Weights of a small GPT-style language model, trained from scratch on English Wikipedia: untied embeddings, value embeddings.
Each number is 500 + 40 x the weight over its row's rms, rounded and kept within 0 to 999. Layers, rows and columns count from 0. Numbers have three digits each. The size before them is the row's rms in percent of the matrix's.

# up: layer 2 MLP up, 448x160, rms 0.126, rows 385-398, columns 0-159
# down: layer 2 MLP down (transposed), 448x160, rms 0.0687, rows 385-397, columns 0-159
# gate: layer 2 MLP gate, 448x160, rms 0.125, rows 386-398, columns 0-159
up385 098:481490501456554505480503395561514533504508559542548518527440454488452488493417520545475522455524508449551482451516512477501548520503592509509540503589524488542522448496483512482470574430453530468491531513527510483549479487474475529482563562442522452499457483520470503490503489471579494513515521466511529401495526536603465475483505450514473525503538512540479526460527526540539535522545473592460493521519462625571466482515535490579493568460553579510502429490486535449506473451444495
down385 099:504489448533505484502538500481512469485398558478454492450527445506539515524470492546495510593484553496520488499441448474499419507501492500485513519486519532536474516466498520596433458567567446519479546478432493476559623430589512458430482493556525538557479446449488472479534530434523564486450488471535494561517473552528474532506441472518485428461471520540585498473494462485494460427472512528568482564511499498452431493525519504500561510532563511517489527528517442558538479524476465
gate386 098:498535536454499503473475450509465486434477507499601570481530486541516517497477523449550625557467517574557550530428499445525484466514508498524551472520504559517468482480466486512577422504483574482455559469502540525503620477503402514407526505494443484549475505483525533539537525517458457457452509485541480504531531420498472460515484500435510478472527565493518515467537512475439517513482429559510499410496495531535554508537520567527491471570496461485505569448521476468506517523485470
up386 102:476513430483509479491464513451564439553376554496515487534507553475512464502474488505487415477564410506444483497512472491486477516410448531513453475545480464497521539532532440493475501467492485552483488534444469470428495439514509577531482554494533512532540474501522513416536452542472567495538479503565515484518557491534544470484558523459504523458559545454479534475505464480557505513561509495470490472465481563449483553477445484490576447489418530582515441539550561536507576441484500
down386 095:489451425498502453545497500483559511438574489412484501507527515462514489462479501453573545468516487488506413407409591447449498519489459509531520493557538514527534492535540543494524527470462566461391451523523502541545457573480492534495517514506560422534465511567473519529519563505492461488468495419518476584472466443468516473499499517503556542459551490488513550504509444493520456529562509489496484478557529488495499468506431429471492456504503562576493508516544502540531551419546499
gate387 100:491526478474573528567545548549530431432461487474550476428473437477477506467527535584536531458480481502486514531559490476525503510521554482502504571536463473467473499571404550506509551462487456488482548526494557508532526497516459514485456431475519484543487544479525569495567520509491530513476539513513508543512495566578533417489476427514528453527559445454521488542461436492445559516531524476500507471473566484510528387479509512483544531467427447510438600533519467412530474488495506
up387 102:455541491470478491397477513431588457511496510504449486545406545494567457540471582413554485469497472547564422466473465441479536544483487529466481444446478489478484455470518458493482460546502575490504514572512490566522543444458454531475541550461534522496530472465434438504490499479486498440494551514452489472460488437508572505532530546417513544505502526486501498507479472453523482497490491528518512439508446514529505423553537497509518510524554542445457563433495534597525494495564474
down387 105:606517538563412471460416464485471519580492503512490548503468511469496518551410413526518469503522552568504546544475550501450520465518457519558466443522536528519598532469485524521564590514499514530422497427470418505499497505464503516469488521576512517546475500511497463402563477481522517480508515499553499533462462530574524496515498508476529527456449486542436508476483504492511519446440431512451468442478479462551507544519455423481488496526565447520559515473493510507460542514537496
gate388 098:514501464482449426487555589479475488575484463504520487559472442460463566477539560480493480528475549469464518431514531452482511478485503496556464496519487529491471511425432525491506437463482461512480522525453452489539532527454509517450454523598544501543431417475548433491427499516471502407444508539503535449453483483517484521475483456489541508423496458425450478501463474480496546536533496548556564498501531539500508477439454452537480531476447511491506528539502523470444554474474357
up388 098:530508574517520464505500470496501473541546466499498565414523522521437581502566535465513533468453503473526549453441494546488484451527542567508483534541505544542487489433502496511557540434474477487476534473504485512533532602500517528550477528584565489457478465507579589551515484524427495476516529477472496497456539566464469509507496473477561471523487498461482485529530500526528561550447549548565557592488636575557538491493566547553526546471496525525514476493490505481512482530522450
down388 102:425542560499459515479443427547563467521531471534495429495487551539487537520580472496489481543505416569482509502474449508521403480472498537561438559529548534539546513451477506497513581525535543514450468504508523474527496546456463506568494517456497470444512539512544537515423498496435512476478501484514444538546438520392482476473423565488468470504451468533508483520533459529468482539427546514515490580489471561531494502456599488541491491517484441544499558464465488562510470561496492
gate389 104:465539503485431550525447564476519524547481521492463463606544515528488520466500550457492608458469503484489525502440550519430533445506430518547509416492457467531509454525499542465463512477456495520515513497509440513524512564513484535479553495556508456549460473479548540512489550461520552551454501574480535459510474548558454537475489388464549449531519441554506530513537573497440541532457501403516553557554552541446512501494426481478544536517482488516480468557540505503458486507518445
up389 103:494444458492507526458493465444502525533484476517530538506487550481571515517563446528505488497557527518564515542484500497568520474584491453522491546505530558481527450503543457493577481430559479536520533535534537462551507452447519525506459505481497541558561559482441510537543527559494429484487459492431545563454564502386417488465502539479480595479522540532488494461480475560466537469486453557565570484480492465511539533521554525575517495524519582513481434513535481540498462576482546
down389 095:537526483545489471460531466553524555516521488486488414458548466466437516494445488469487516521499567569481523515488509491469564424545473586464513468464489452478515502462519498460480442540474546426511498511530432558473571462511509439428440508514496469488519512502549510570465513480465606556453539583487426477471522487543553483545546496517478451522548504504486497502476507474462452517447487433381454579539547556512529508574527495506486528498489513447455554572466498453491561518495523
gate390 095:421432476433506530554550547495469449487551504464540457486515477456571442466492569492475460461604484502486532474484511535492478567535506496567518547501555556512541459526544548479537445513431462485530509541504504452496533485472507520454525537529490493499477468415449497586549547591518541479511525512478533507544503442507453567526456488444460531526462489538475543442486486543480383479585516544438451510476507510495504557554540534515511452493493497531518425488524477565554525539545456
up390 099:475555496509452548476487442466543567523566528474516530451485464522489456495430489475521595407477459517454527506467494534512538466484475475594493478386489440547502477500509485473454512524558528445487497469486508563477518572515542516478468509512503531551486496527481534560520494486457513556585452480515472523471491529464532510451577505459457495537532408547501461528563568475500523471482446491577533546515497453490540478456474474475489602503498510530536526528550446444576498430467583
down390 095:539554502524434503482465513522475468507492514529484477454525479448463515511465463568496543521506409448494433516530484496493445537548459441581485525465522449490552497489428580534484496527520534447479505540482486550537566538524499513431438459492433494481512501486530541526503487505452528453551480522467528571558511488527466503465516496471495501566530541550453481509545437537478493396505470388494468489565515520578566535411521531512453464457443494463432595517514545464509450556518536
gate391 093:596488439529526513551417402540462479498484521476535507396491501552543565465458495398525467518452525491532547462483516567499523501534512561536530437484537493488485496407563618430449510513532542514501560458460529525534492480529515527564439508525485538539504522549550511512527533554509509546509438431509523488497550503565513469464526465518529480507506502475506541484519530584547464512502492564475524532538485523503563459520493504465443470537492523584478504534536473482546424556498487
up391 092:535517484472488471539403503512534602474518465485540496488456483468416460481501514528520523482469555409506488506462482488526512475487500533404520457486550474543518541470478578468494532436509543420542481481513514469530458528520541459566456499496580480455491568586448491520524556491529494470514530500517595521535493538539456520566526449555553480505531474535472515461518534556496477425475593445487506537509462539591513512510479503487475469569525446546524509535408514421510499505439496
down391 095:516440587487512426415505560546548534502555473569463509519452511531450507509553457444516473450550520446589551496513471519501528476534533413551543469465521482520444490540519432587469524466502487484483458472460541520502495538479451510410515489499526500495469468507539550484525468506497409552543481503474411513464528482478509460539474511507445496474480483469559580574538485476464562527527415508523584501508478417439562488521495487549567539479450534465495476443529521497502513485509470
gate392 095:533479500448453468483479504444558464465491574577528479544495513504502489479438565540457511505496529516463490478504514437488461475543483404531424503479562445489463462493512459505417567546477482507457456568468495574526562426514522533511497437468469469502558514492475517439479563515506489430479554473520593581427470548440483484542463486520536503531507521593474449496494545526477376458564458544515463549534541491512535516550550495506532467501507453489517473532462480515533500555518512
up392 111:438556509505508440533548541434540514454539546506557481527470514523511481450408566449512388458518537479542519530515517472515500478516504504451515590477477504506505573510476486519457467584430537516446506490510478533559536469463481537434466456531477553456542406469471509491416481453555455461499485515549501432431494500471478448542499469483497500500538425436464582504518510589535484524543568519540437552474478425450521510498515513541515526445525482507451461513459507481558506524484500
down392 105:442563546463499486480464502573476483444504607459523580495471502472537524480482497553504493491517442493456540489520506527467511532501469443490490506500626476498538496476476533466476539520460451563427484522509445481493602509472503485507547424521490524489495464485494543399468543512538500441530486463569532514446559499472489501520523442465566466456517443462478411433630511580540493511498499525473447530469547452466505490509534533528469480493558453559536512499488464525565496543477528
gate393 099:466473491564491545489527524510534469475447525497470428473494536505547570499490566520496494539481538521562472446417525510403527507449519438474523501497498503502439565487523531551497511470505468466464515528570565482511493490568518531480418547506454529557491497500483499534491472458509451452388492489493485473486505559497446464592514552474416532558565524479588497602532513523508448496532513488505516511530495579488481500524457467514505536411532453506438541563484542508589541561465504
up393 094:464467535482453543418523490404499543472567516584461515423510430502496444491475585512535484432490505536489542469471522547468522463454467470483580494574506555543520586462475527458529467586498539446474502498492420549469542484484509485468519519601483555425528518521523506510494483432566489494410526495531469451508492494506536495602489514484469559524501546493496502521488545584553450500496522477508485424560440511494463408505442492525481533519489524546502523518489506534501513498483493
down393 095:500508455445505517479497545548515482463533515504544522516506501441531536432536460516444549510489405453537485505548434477533498481542533483546560516474420513474480477512488444490423452425517464546498481563494507483461504498465462466531486460544610532445505463498462537444547522516536498485622550543506534522433518530477561471521437424458574454417468475576489477493437526507532568507531470508524528524496442541528519508553464472497522450532494471546492504539585445520463564479475504
gate394 104:444536485429539552524494482532497416483530507490473485598425499479556467505504511477519547518470529511482530489532457508508541605419564444492488503483596486444583450460544535498488549517516488495453533508609561407450489562532493546507474460522384498517529463475558522528493555553514529521521492464471479509433499508520472504506498486467512475539469533535503511494518550512478555566524511422491451559486517486515464463492486555502515536494476471447501508561473499493494457606511571
up394 100:530462527520482513465520467461576488497446465511483457536460508516418450506480542519467498528503495489522462502464487536493432489512548551395481490464400502525506519562511504519546490436515530482539551542441457582546497441504561500495436455419513478488501581443473503489552480491562568506479575482550514587538522484479496571448519557534458527564530506469501418437487457504420510543533494518536476470544491536534497554477490463567448451530452491544480546541529480486474552461495435
down394 101:576460475439486536372521484448538593531547494474511475591547523449469537537515514461460442456561571509513524508520483473450534452487478499472461511526541552503502476537533497484496468507538479489513491523526481475579524519462536532498446474509503503425466481525490570503452495498443512510445535463527477497541450526486587502543554482487533488591521498415446531502476467483485479527478576568546563486425480494497579469525476440422515511458465494470577449493539525466461485433512542
gate395 099:570418513516533461587490556469487485508504574495466558523533494529527484406533475522555478439516432465475548497472468521449541512483516535533481585500492543500495518472490464537533478533544465523479441439481522526457533462499438465523417476517390424554515466461502479507529496488479538468464474415430504456461478480474482515539522538467502447517447400474553500506447436485419506558475495543506468481499424481479515467485512409489550507509441492465567532527538529495485563491486454
up395 099:465557490453463515462515513538556510535490423544498532489520472492465547545524491468480486568480595515554447454551511497552448455545518420456495439479478417506524451501537512482437535469420496504577616543466472461535475520525491491477559520466601507469485492577513509469501508515469493552537508574563454507571501479503544481437455498502489573493535540557495493505498496489458471412526493476501511518460544524445465514479464491474479465439556533507424513459416494467460437475486519
down395 095:497512509498463456536528558555503512612474493532451544505502448467499591480567487591513506527483501513461556451508444530469556476514520374475529492459548448464455503540537486531475484509460429571548544475464520495550501513439481476486454429578447549485476508502558493508465513513477446488532508550424565449516541488480527483457502506576501544471528402550414466480497527507484480536511484531543528438544507483474468484528504494487478456505440520457487552494607478518476447533498484
gate396 097:526522521469529504452542462518481472505463574487511487502499538522474547510448433514431470522546571444574496543550468537468491478438480436461488486517502439508572480504558490439494498531540471515508537504519433499532495479495591483454516503523556441474541439499434500489589478552540480534422447444510477458510419486482484527475485525473541512544547547456465479433487516494537526573492518561484539532573486483541516511458531513554454526533458487539451487606592427476565508541462543
up396 101:498479526449588479567468512521437536466497501435511492424548488531569485493464434524522526486562485540450517461542433514503478454534549490521459495530555497485494445510408456426567443519472570543496446444549543569576516491585444438495519511504497495566452559495484548481486510415480481458439462514527472519512440534504521522492478463489492484465554499535435462480477463543479478512502476486438576515587495483514481464487419482453531498470501510453563539423516478480491513447523521
down396 099:458434503504466467541513508467509497526464560474491489636489493474544497561516538509562512455506470500481430441526474465561441508460567586448486582474490525532499526445505497544422443474437496520584515515544463523425449548532530458468460563533444494489479509496538442534549502584537485490559573461493539497515495452521507489465475491558498482446433478483454516478497513499478498514448479436544505486471546505482534568433519539516468509431503482469503503492442469505498551475605548
gate397 096:446614428505518510494490495491612471529481475488486484528520456493490530511524532473461543481505479464462535438470438389461426460475538509578482534488493449478455433500496522581548481468435523501530502523482478570455548465495538483507497461445547549483612485495511503406506503512459490472556529541439499470460504485449467447479484551497520459518451468545524498543551544494504433505518420530538535575487520471463482529434495500465507534412501495475499509424447497535517466489448483
up397 099:505441439540510440467546534515456485558575582523467489469523504528404512426502511537567505517455485485540529515479489521488534501599502548462423467442478485493499523520499472604475489525522526521500599498478569472510469423455536450415444504571507507463451530439509489473477461482487559531518403452473437468536466464488524458489526486465472509497474465489507497524462484498526510503483517490444405464465545439483473380560505522496485464435479503523485544504503507500494429475515517
down397 100:539544490510521461506563488480431491473535484570475500524568463504420547474493463456467465503524469546465499470533497488546486491493524494556493511487519403503451516471490496599506484485486524513460518550554498503523495505493549547455496449575536545510503569548511507499539431537434463507507578524425501509425503533452541508479517611488552512475443498475543458515534461423456492538528489541489546501592437447488473486585436563526493405464491476449465537479502417499517492553484446
gate398 103:513423467452523532554487597485485541485508496478580534506571522501465503518455468593581486502481510491455515472468502526515480462544490435501471577524447416481505482446515489582477485485483498436525521515489492476528469512467496485496461585466537446461473461549544471471474492464559578537467574501468522512474389508464492532462454454519524510423518503439480517543463494518510602475470552453487478532492520529557551448524498474493416495416470502475448510525589468473540473465519504
up398 103:561464506483474472506451471458521494515430548502441541520469491468456472523460530498534557470524446586522525543456483553491510557416535571479555491363490482504469551484464500452525524527584482556479519552533510453488543472469505549486506524574470504472494548485454454490556477493505506460450446474544519479464560524461463497522545499511371474515553540494508444507554564457511505481476482556513518432507574536451533486534502489494563437465512560457573515478454499560505526492543455